Weights of a small GPT-style language model, trained from scratch on English Wikipedia: width 192.
Each number is 128 + 24 x the weight over the matrix's rms, rounded and kept within 0 to 255. Layers, rows and columns count from 0. Numbers have three digits each.

# layer 4 attention query, 192x192, rms 0.095, rows 0-67, columns 0-95
167137135141156129153112120138128084156118112136151131138126134178148162155180170100137094150130098140137104160140169119087136112089161175146119064116175099110194124137164109117124144111127169171070091132135108168163105121110121164151158094151142107166124110121142178149114139136132093118
130104108134134139092127115136101141136122126138133126135145105123159085148132101119106126122150127161092132129163113136085160134132107119092121117122133091131143112113128173130101155133143140139095133148154138072104126118161117143134098124164147152141135097125139116139133107158114126109
088109120117123154120104131121090132109121130096138110130134130128114135142150121118152113136143171138108117151135094143148167100110145124117132158133129120114107181135127143126132108143134127120168174105111147135123131142157108150132145154115157123148138113098111108105159148116123103092
132118135112157158116125162144136135118126164156142142137124183117104124147118171132110151108178120071147073112123098116145119132164154166163113169171117127101137120136133106174145136138169134125148139122137140136122122135127163112120118085105120163169123130159128141165100126106114130117
114101121146131153161124130124114129163132113127113085096113138125170161122127124113098095111131133146145126105139097135142121123114135137137142132121128112125127136164114096145101083082128119121118111131131096152112134133167123138159133117129130151152108116110169186168118143175157147125
147129113134131131163163133107100147064093128141124118133111126095087142126131112136113158126116139113107103148149117130163142120107124124135117121109090135119129134098112119129080132153152157137138123130110115132130114121161119110092157139142127114098111132111154133105110117108138119124
102130103146127170161133151143125101077131151150145101157099130142104086154104110138152117122136147144184132116122187149147142152162138126129103116118120108140160164143144148135084136126163143162102120140141148127168072119095123122136131112121134115129132164130104140123142077120139078126
189132116101110111102105102098145100132076121132167172129127091096110081146104118127109139120186118116087143108091188115120137102114144076111196127133117170110134122109163121081151102115133136134170115133125146128173086095141147164122078116153133101145127128115128093128123124113127127130
137119119123190118130133128159135121135111094153153131145126105119155137131090122126139108137120128152105131110127134097084102135126129155152110146130144133114121076133134125157140115081121103135084080132173111120123143084121154167100140112139075129154107121110133109157140116141136140129
133113147142091124100138139132133111150157114136119128089126142106127112118099101124134146106141124146075144128146120118124140112136126120107119146098129130117122117114107154096136148120106147161136126138091107108132101144141083158119131151123135107129117146113161108104118130108118144121
150114142137123124095109148141167121163133127133078179138162122143101134092176155093173097140127163093140113098117094071146114129135086163134112119094167112182161103092131112127093095162137100125107116149149117169113103101110118130106121090124128110161120154161108179144128126109159152101
132094124148113153155141159167109117140115101180119135143147153113147120145118109121159131102132144141138139144156131110125110110113091133091123185152131119116116095092145142122141142084114140088091108151140114116128130105111154125090089097115071122111162162154173135124126104127125115143
137119085120102150192116098141119184116115112132131159102121131116096145123131105122103145166163147136085130183109127161105144121154114114133138142113137123114092120076113156111151133147116129120167121134091107125134143128103113160142136106112110077146164107083137130123142095110084107155
128111153085149100102144161151113136137085110154120182145153062167133156124108123135148104123127100156144115129115120116180124127104130085128156099166170131152111121122149139174183185148140130139112160116126138142094144120165173120122119139146126127121120131113118122119149140148108103152
147117148090126084125109122118116107116097129145126135099134118095154141120106175090195093132111160134095146103120143121126134137071126101103155120172152128134103138116165140107134146134117140147154163099167135118147143118155152106130152157167118133097124121112167113125107153102115141138
137156123123138119161139133130074105161135147175136087144122139164126099140143131119150134138160110088166137170163078154104142144146134176146108099133169128131126107130136122137123109114151099146117120144122127116149150112115144143121101154084081123135145098114148163151131144166136145115
131129145126114071098104111090127167151084138101149102084094146158150136142163147118144103159125160150108118141126120111115142113171132114135118119134132111163131122170122176076113083149144140165151129108105110109172115116160118161128083145087140103119114115097156150158162125106131096153
111135119107106156077124130121093156178173119164129128128160131117143131126113156136148125149139135133138125121149169157164099097143133159092149110137165065202127103146147156103118126144128103130143102096106143120121158103142120120138107108069146139172116111169144151155152160165124133155
109127093159114146130144143129108114154132135130140143170136137148117092158133130123169148123101098123160098132138083150113139117107114173138106142143131108157162114152123125128118092155104123116090130112174114162096162163104160121174118129136119145149112132153123152174122138208163136142
178113136157126127143121110189158150106095136110149128138130094165138107128158160153127105129109084102150121101153136084144152130135115126138089133140113085130150159124162169100147122128164141195082157142168119152119097154143086140127121155134123125173110173102153066089120157094143113144
133171135105117096133098134125140134155136093167154110120145081126121132093091132121134081164118117125114110127144138121101155137128206166092104127108126126145157162172138103109142126139144130137136147113131153140115132114166133090119097144165124117130153082097114138153141132124110114139
094150125157148113174140151139136130116138141125137123151114111140077095123126113121161130138112167153173147124144131140128135161106114133104103089118123074093160134122126130153133114165152119144118125156110147118112143162200141146146085134102112150135152109159133127099119132078122148116
067156138102092150155178114111141127166102091107103154130120086113146096128100141165147180144103103138141121136074150165119149135109169149112096124114129116105128091123151110142142073129130142144146123176144140147143109128156132099121126160069112116112108181140155099180125154179178076134
112116111137135179149136104145161119118106123144136057086106149103136170138118097108143171074095101119096144133125150141132130137130119159107151143097083103170123136095104129158132158107135124137077145152106144156146116099145089117124152145128157139124120130138114126137108117131118088096
138137109146064114122119106113143188147126116133153065096133093101140120116101114129148123165159113138121162141129159124105099119131164137144154144083129171118149155099100153076091075145140129115145114116126149136157126146118132129124118168094110080125145084143100133105111107128090168135
148064144130171180133107157140146162140132106179114129171129168175155152182162126127131122137124110137146123094130141102128104132103084142158114156109086096142128141095105146116093134141146083115079114151151128163156097178110103120131142125160164141149152180111129139151135174103121106107
146143129129087153120124093102154111126187114161135136100146083099168175100101089138076108155110090149142128153100129101146076139102139106159172142144090118106161136129119084151144150076095127118117160165147105105112105137092135090081133141128114105123146129135067141132110117077126118122
137117142164144181098127084145127139140159089112103127141128091106168156114101168125164106125100138166100128135087148089126111172129141110163075154129151128101119092123144104091144165121098135139109152140140115140123086134127095127116116106159121123100175103147102109137172131158118131145
142126167145097117137118140143101152153158097143116128134079114103130134122116154096125145128184130117110138121151099135123120124150120138120129147120095159116095152120141130148130174119075120073195144127137139085125154144130117102104147160159103125125134123158147066101122133137121124085
141134137180156091133144112117116093116149146097150127146085096130156149132124111171133137142155147146110133128165137111144129118151119150111099114119079091090113161124168140091119094092129136146160171123091117124111099154153103109123144166119137123130103135093123099136134097128139101172
143170180086167144128142128175183115177139121122140099168147128126126148123145152128150130143107114138174124124143143124099093095179150156127153098098133118156100109191149106177147127127153114136090113072154121139115171116158123130147125086113104149078143118152102155178102156154137153123
180140141125138124100138145111132148082126110130111113087138168109155132113112125132141122153168101119132137180126135111093144116141091097186134124126134127083146122144137142111148151106126118149134130149104133113145112127104169123109135128108130120144145121105148135137181136109107155134
127118116078129088131154146119136166129160137102170131136085151141113191121098157133139140155100111136152093072073136132168117097139152120105128117125156121143150102125092120120129070123129115143138111111135085099155149109145148124124124125164101108129064170114137132138170178175130113110
135166117154157153103198157121103117091116118123146063100102121121128146131149098134163112128169122157124121166106170136102083160133139133187160149112132138119138112123158166127168159131131141159137121115067134115163104135169150131164109075108133123115123201087127101166118159123123136118
130120149113147146131139187088166174127128121177163094101143141141150107134132107114131095097117090111134107134137118147104141095105153162111120126126132147149162102114153132142155143137104144157126112115112158196147157097105161141118135097124123133160094121128090125092142146183151112092
134145110140101117125120142134135134140134109115110126112152103120148176142117135138121122172146134138142124094185110124116182137145106142172139153095137111137107076096141144089145089120147146149114131178121141139102124145111167106124123137132087131159116115153133112157117085140105090111
085159125100154135090143136123093125112147138138145142144117131138109092150141105117151130108114087123155180117128093124145138158139146115115133114118093116120182142146164129157135152101106163100137115176116138088140094145109170155148132144122138074090130159111148138121146144152149114097
116130114137119129123119129138153091158174109105158120119104110129164144149136162117103080136120117144116114118122182076183128121138110093124126153138157152135125118098165098093137096150132157104144148135147134165132138109138118137152139130091066135111124134115119148131146119147087087109
137112147156149113144112119123165112162121171142087131163097117167106150121129131126112120103130148108136117114075173113114106161139155154159139090122171105157127125154128085143126127141112175075134132115131133138166152143083158145140140115133132152101124141134173121139115142145158130075
127123160174178152121111128139087121130099152132120137162128134122160106119106123113094146080133121113125139145113124097154156118086142147184141106159199074118123175118122122128149122160125131152114136116099140118107129134106136116127156123102140085113112136126122133137100152138167183145
143102108115135168090075138106113104147099162157109086143106121093146146148170183156170099166165069114123114165122114105116169123115134131121137132154130129169133117124093147131092067168180155101084124093163120147144119162161191108116124169175178142170065136138101123152132098073163132108
142118130152104117130124090110165130141176130162151133134131118094166131061130113157086182138138138119103142128130098111167136146125163143117111139122172099147105113147160121126127118115098124112145090108118145106118142107146100164127105114132152112144112132102126097084141081139100081138
100199091125101099132118114084137145138172098135098124136113117142104148145124136146118099183124135144135131085127139100106134106112165160143155144129117119112162120169128060102159137199134184077139121125183169142152159058100111167129170137114087108115111123129097142115141141084105113129
161163133107120120123162131125134154140143088154109140130104115152129115113098135159125109148096103109088119126124128119176119111086100154141117152177128139120115152129131145143114163143160138157163127100123144116133159156111167117081155080160143136150143087151124162119090109130127150112
162077143120121098093130136111127107164109100175117124129142120092108138139124083111175114112183117152142125142142206128126161127200122146102151147192103079118137128155109171122161130153110097146103127083106154090117160128080119104114145120116115120106102131118124108113106089123099148137
146131171110109117098110143136142116110126158158175098143107140144084168089136128085173131104143114084120083122136090155167097124172142140129121150130121113126137099154111100135133156116124153143090116126153124145153095152074145190115107103116062085156148166142146128085166141122191121156
078166156121153134169130124158111119142161135076129087095184118135175136151113145145152096130137117081173149095121123158134096160135136142174107161126156135092153147139113108120105139110152171117121132187077107111143149171126140116171116109115091095056123126105108132151135154097182103134
166167131118126167166138117122123132164084141133105109163172087079127172098136170105165126156160164131108142096115155120149142097126149124143151147105141152149132102140122119124160141169131138124139111078112097127147160100148117134135150144138137107123114130131135091133124115136141113174
108093155169145170132150170115079109103148078120176118106180072113104136105107142161161139094121111162145182122122133157081078185130130136174121125136089080104155133142098136103130123142138113139144166152108083112136113083149129114146145141103169092110146165151099128124108153096128194133
076142107115127146136143167138132057144133121125092111127102155117124177162143161147053139142116127144099118097142099155151119109131120109155050162177170114169136134102098154109161148139120116159067126092145165096170167111128124116125168084107111109123111131133116111179149152147112138102
142133100130120121085160117132097186120105129083094116157170157141137134087120134090143093136115094145087108164130149159173109141106127141117112165144114146082132146132080105104146147114153134112151167123153113105119139145097121167168094114156134133129095141119143075145126133168139078161
140169131158160162106119137144164152144178153113090152073166131165090125133105123140115071153119147117149172139117148129119137102133130132182123095148131126152128128167124149199138100139106121100144147135150144134123155152117113135120149150155155097106160142108128144140144122120118095092
124086073109099163143162134108103095071148139082110109113148182144134105123158140169042120126143137128092097175110091181113097107108109101117107152118158148092114134133146152103188093102103151139113117100120170160162135135126070142125072114104169123106139129097130129183069120129113134140
112136132147160111136121143136123144143128145113117099142097126159152099094117120095116127128114123122138138121123147114104092162134104158058141095130108138112147161127125121127144141112125150132120133109109146149121058149119053127137145145147136108141118118103102141147142144138127103127
112122148155106164136121152184135097135126065133111129140162177130175135127131092144103131117131118130075158112126104082124135132106097166150117150130138139106122141129147160082137151093146124155112134135123092107135096105160128122148115117116137117135127110105109128131119159099137144080
091116108108104137159103118136078114097113117100116117098184134174104147179140133121114114084094127122143128101150165093109111119135105126122134170098143130174125116129162109158095132101120142141121118121126131124079094149118140127146115117148151135074121155131148105135139143138120140103
116096134140098099137141171126164159141154144163176089143127127076125128102116115138122132100154145121131158078136099106143113140120092136113107150135086095079153136119139076122113125102118147137100120133090133171111137133153098174170147153090096149090164116092146151152186102118138161125
089142125136091121168171174078144132085136120106114102174114124114140140120073152116158177081151181145120177181106116180117120164089095119103138106107118110107152119133101089130144121132144143173123118137172130119139113143140102162147099134136131148123146112117134178086101107141135098147
129123132117117138096166121164156134130167123110104163139127107085080106103125162081095171170157107122149153085099165145141114108119151095143119115150116124123130157121167145147132122157110164143123141170149158120159125099089123104138126161171121104155097174146149112122161142130112162099
123104091144157134126121118110161154097182113140149101108133165102142148145100093141140119101125164108097150133162119107129097097070077146128114145149123132131145110177117100068106069134127135139116155159105146164145129162129117131152141102105110149145126174143154105083154113094107119122
109125092112139147147115171152115128112136147197093181149099133150139163150154155105115092114118177126136160150096130125134126088086102119137101092125158129113120125146111105159121156121137125147131109121078112130163147085138145098137153145113112134143122106141126141116110163151106151086
178142071137082101143162110123105134141164115093132144123100134119166095102136131117070107116119122090139136094179146120139117145130135131127075144090132120115133115132141119134134173120098107134170149142098169114120093125125131168149118130158166142148149130126134087128089158158124134082
158157149145159135109110114128126128144124186142150111153110149110147113159154149115139111136098095107080124114166078068139158065131127143132137100199138144122123138115133161131121172149161071112138085113132131157101182063106119098153109168086109156110123092149164132160123145117140106172
136136122117111156150108100116114129158130161119106146146171138137123110113152151099176109118097105108148175127162111105135140133128151137125099133141166145114131155161122125189147151151130135144143091117120108106109138144148148100128131101145128132116104168114126116109078141143140093140
125158115131117165140118147129161129137089098112125137135160102170144097133134141096152096150160099143187102085119123129149135136128128169140100126072131091167173129118150090133113116091081154186091124152121072121140108127120097145151122134177135125137112140127123189120106154113099122094
080133125114178096145125128155155160127123103115113127115154147126107099148100132125134176140129087100115128123165109134135143154108155118111114132100120127152145160109139106102158128111134141128124131138134151132141132148107134127115101109114132130144132182122167112151088148158099121149
107108133129145126145152120136146120118132120123130133108142137091127093127136138089099118132119160178108143122124154114137113132131148104176150124113131144147145132137100129082117175167130102144134155131128161115113128123133130113154119133096130106118131126152146141133078156150152134123
098138111143132095144143125146103126138157093166134142138150143132141126131132099142089123106150135093119079117125110160152122119119143088169153130135136152146131119106140107105195174131097130159139174157156154100077158136118140134133155137139115105134158161166157120128139165134115082131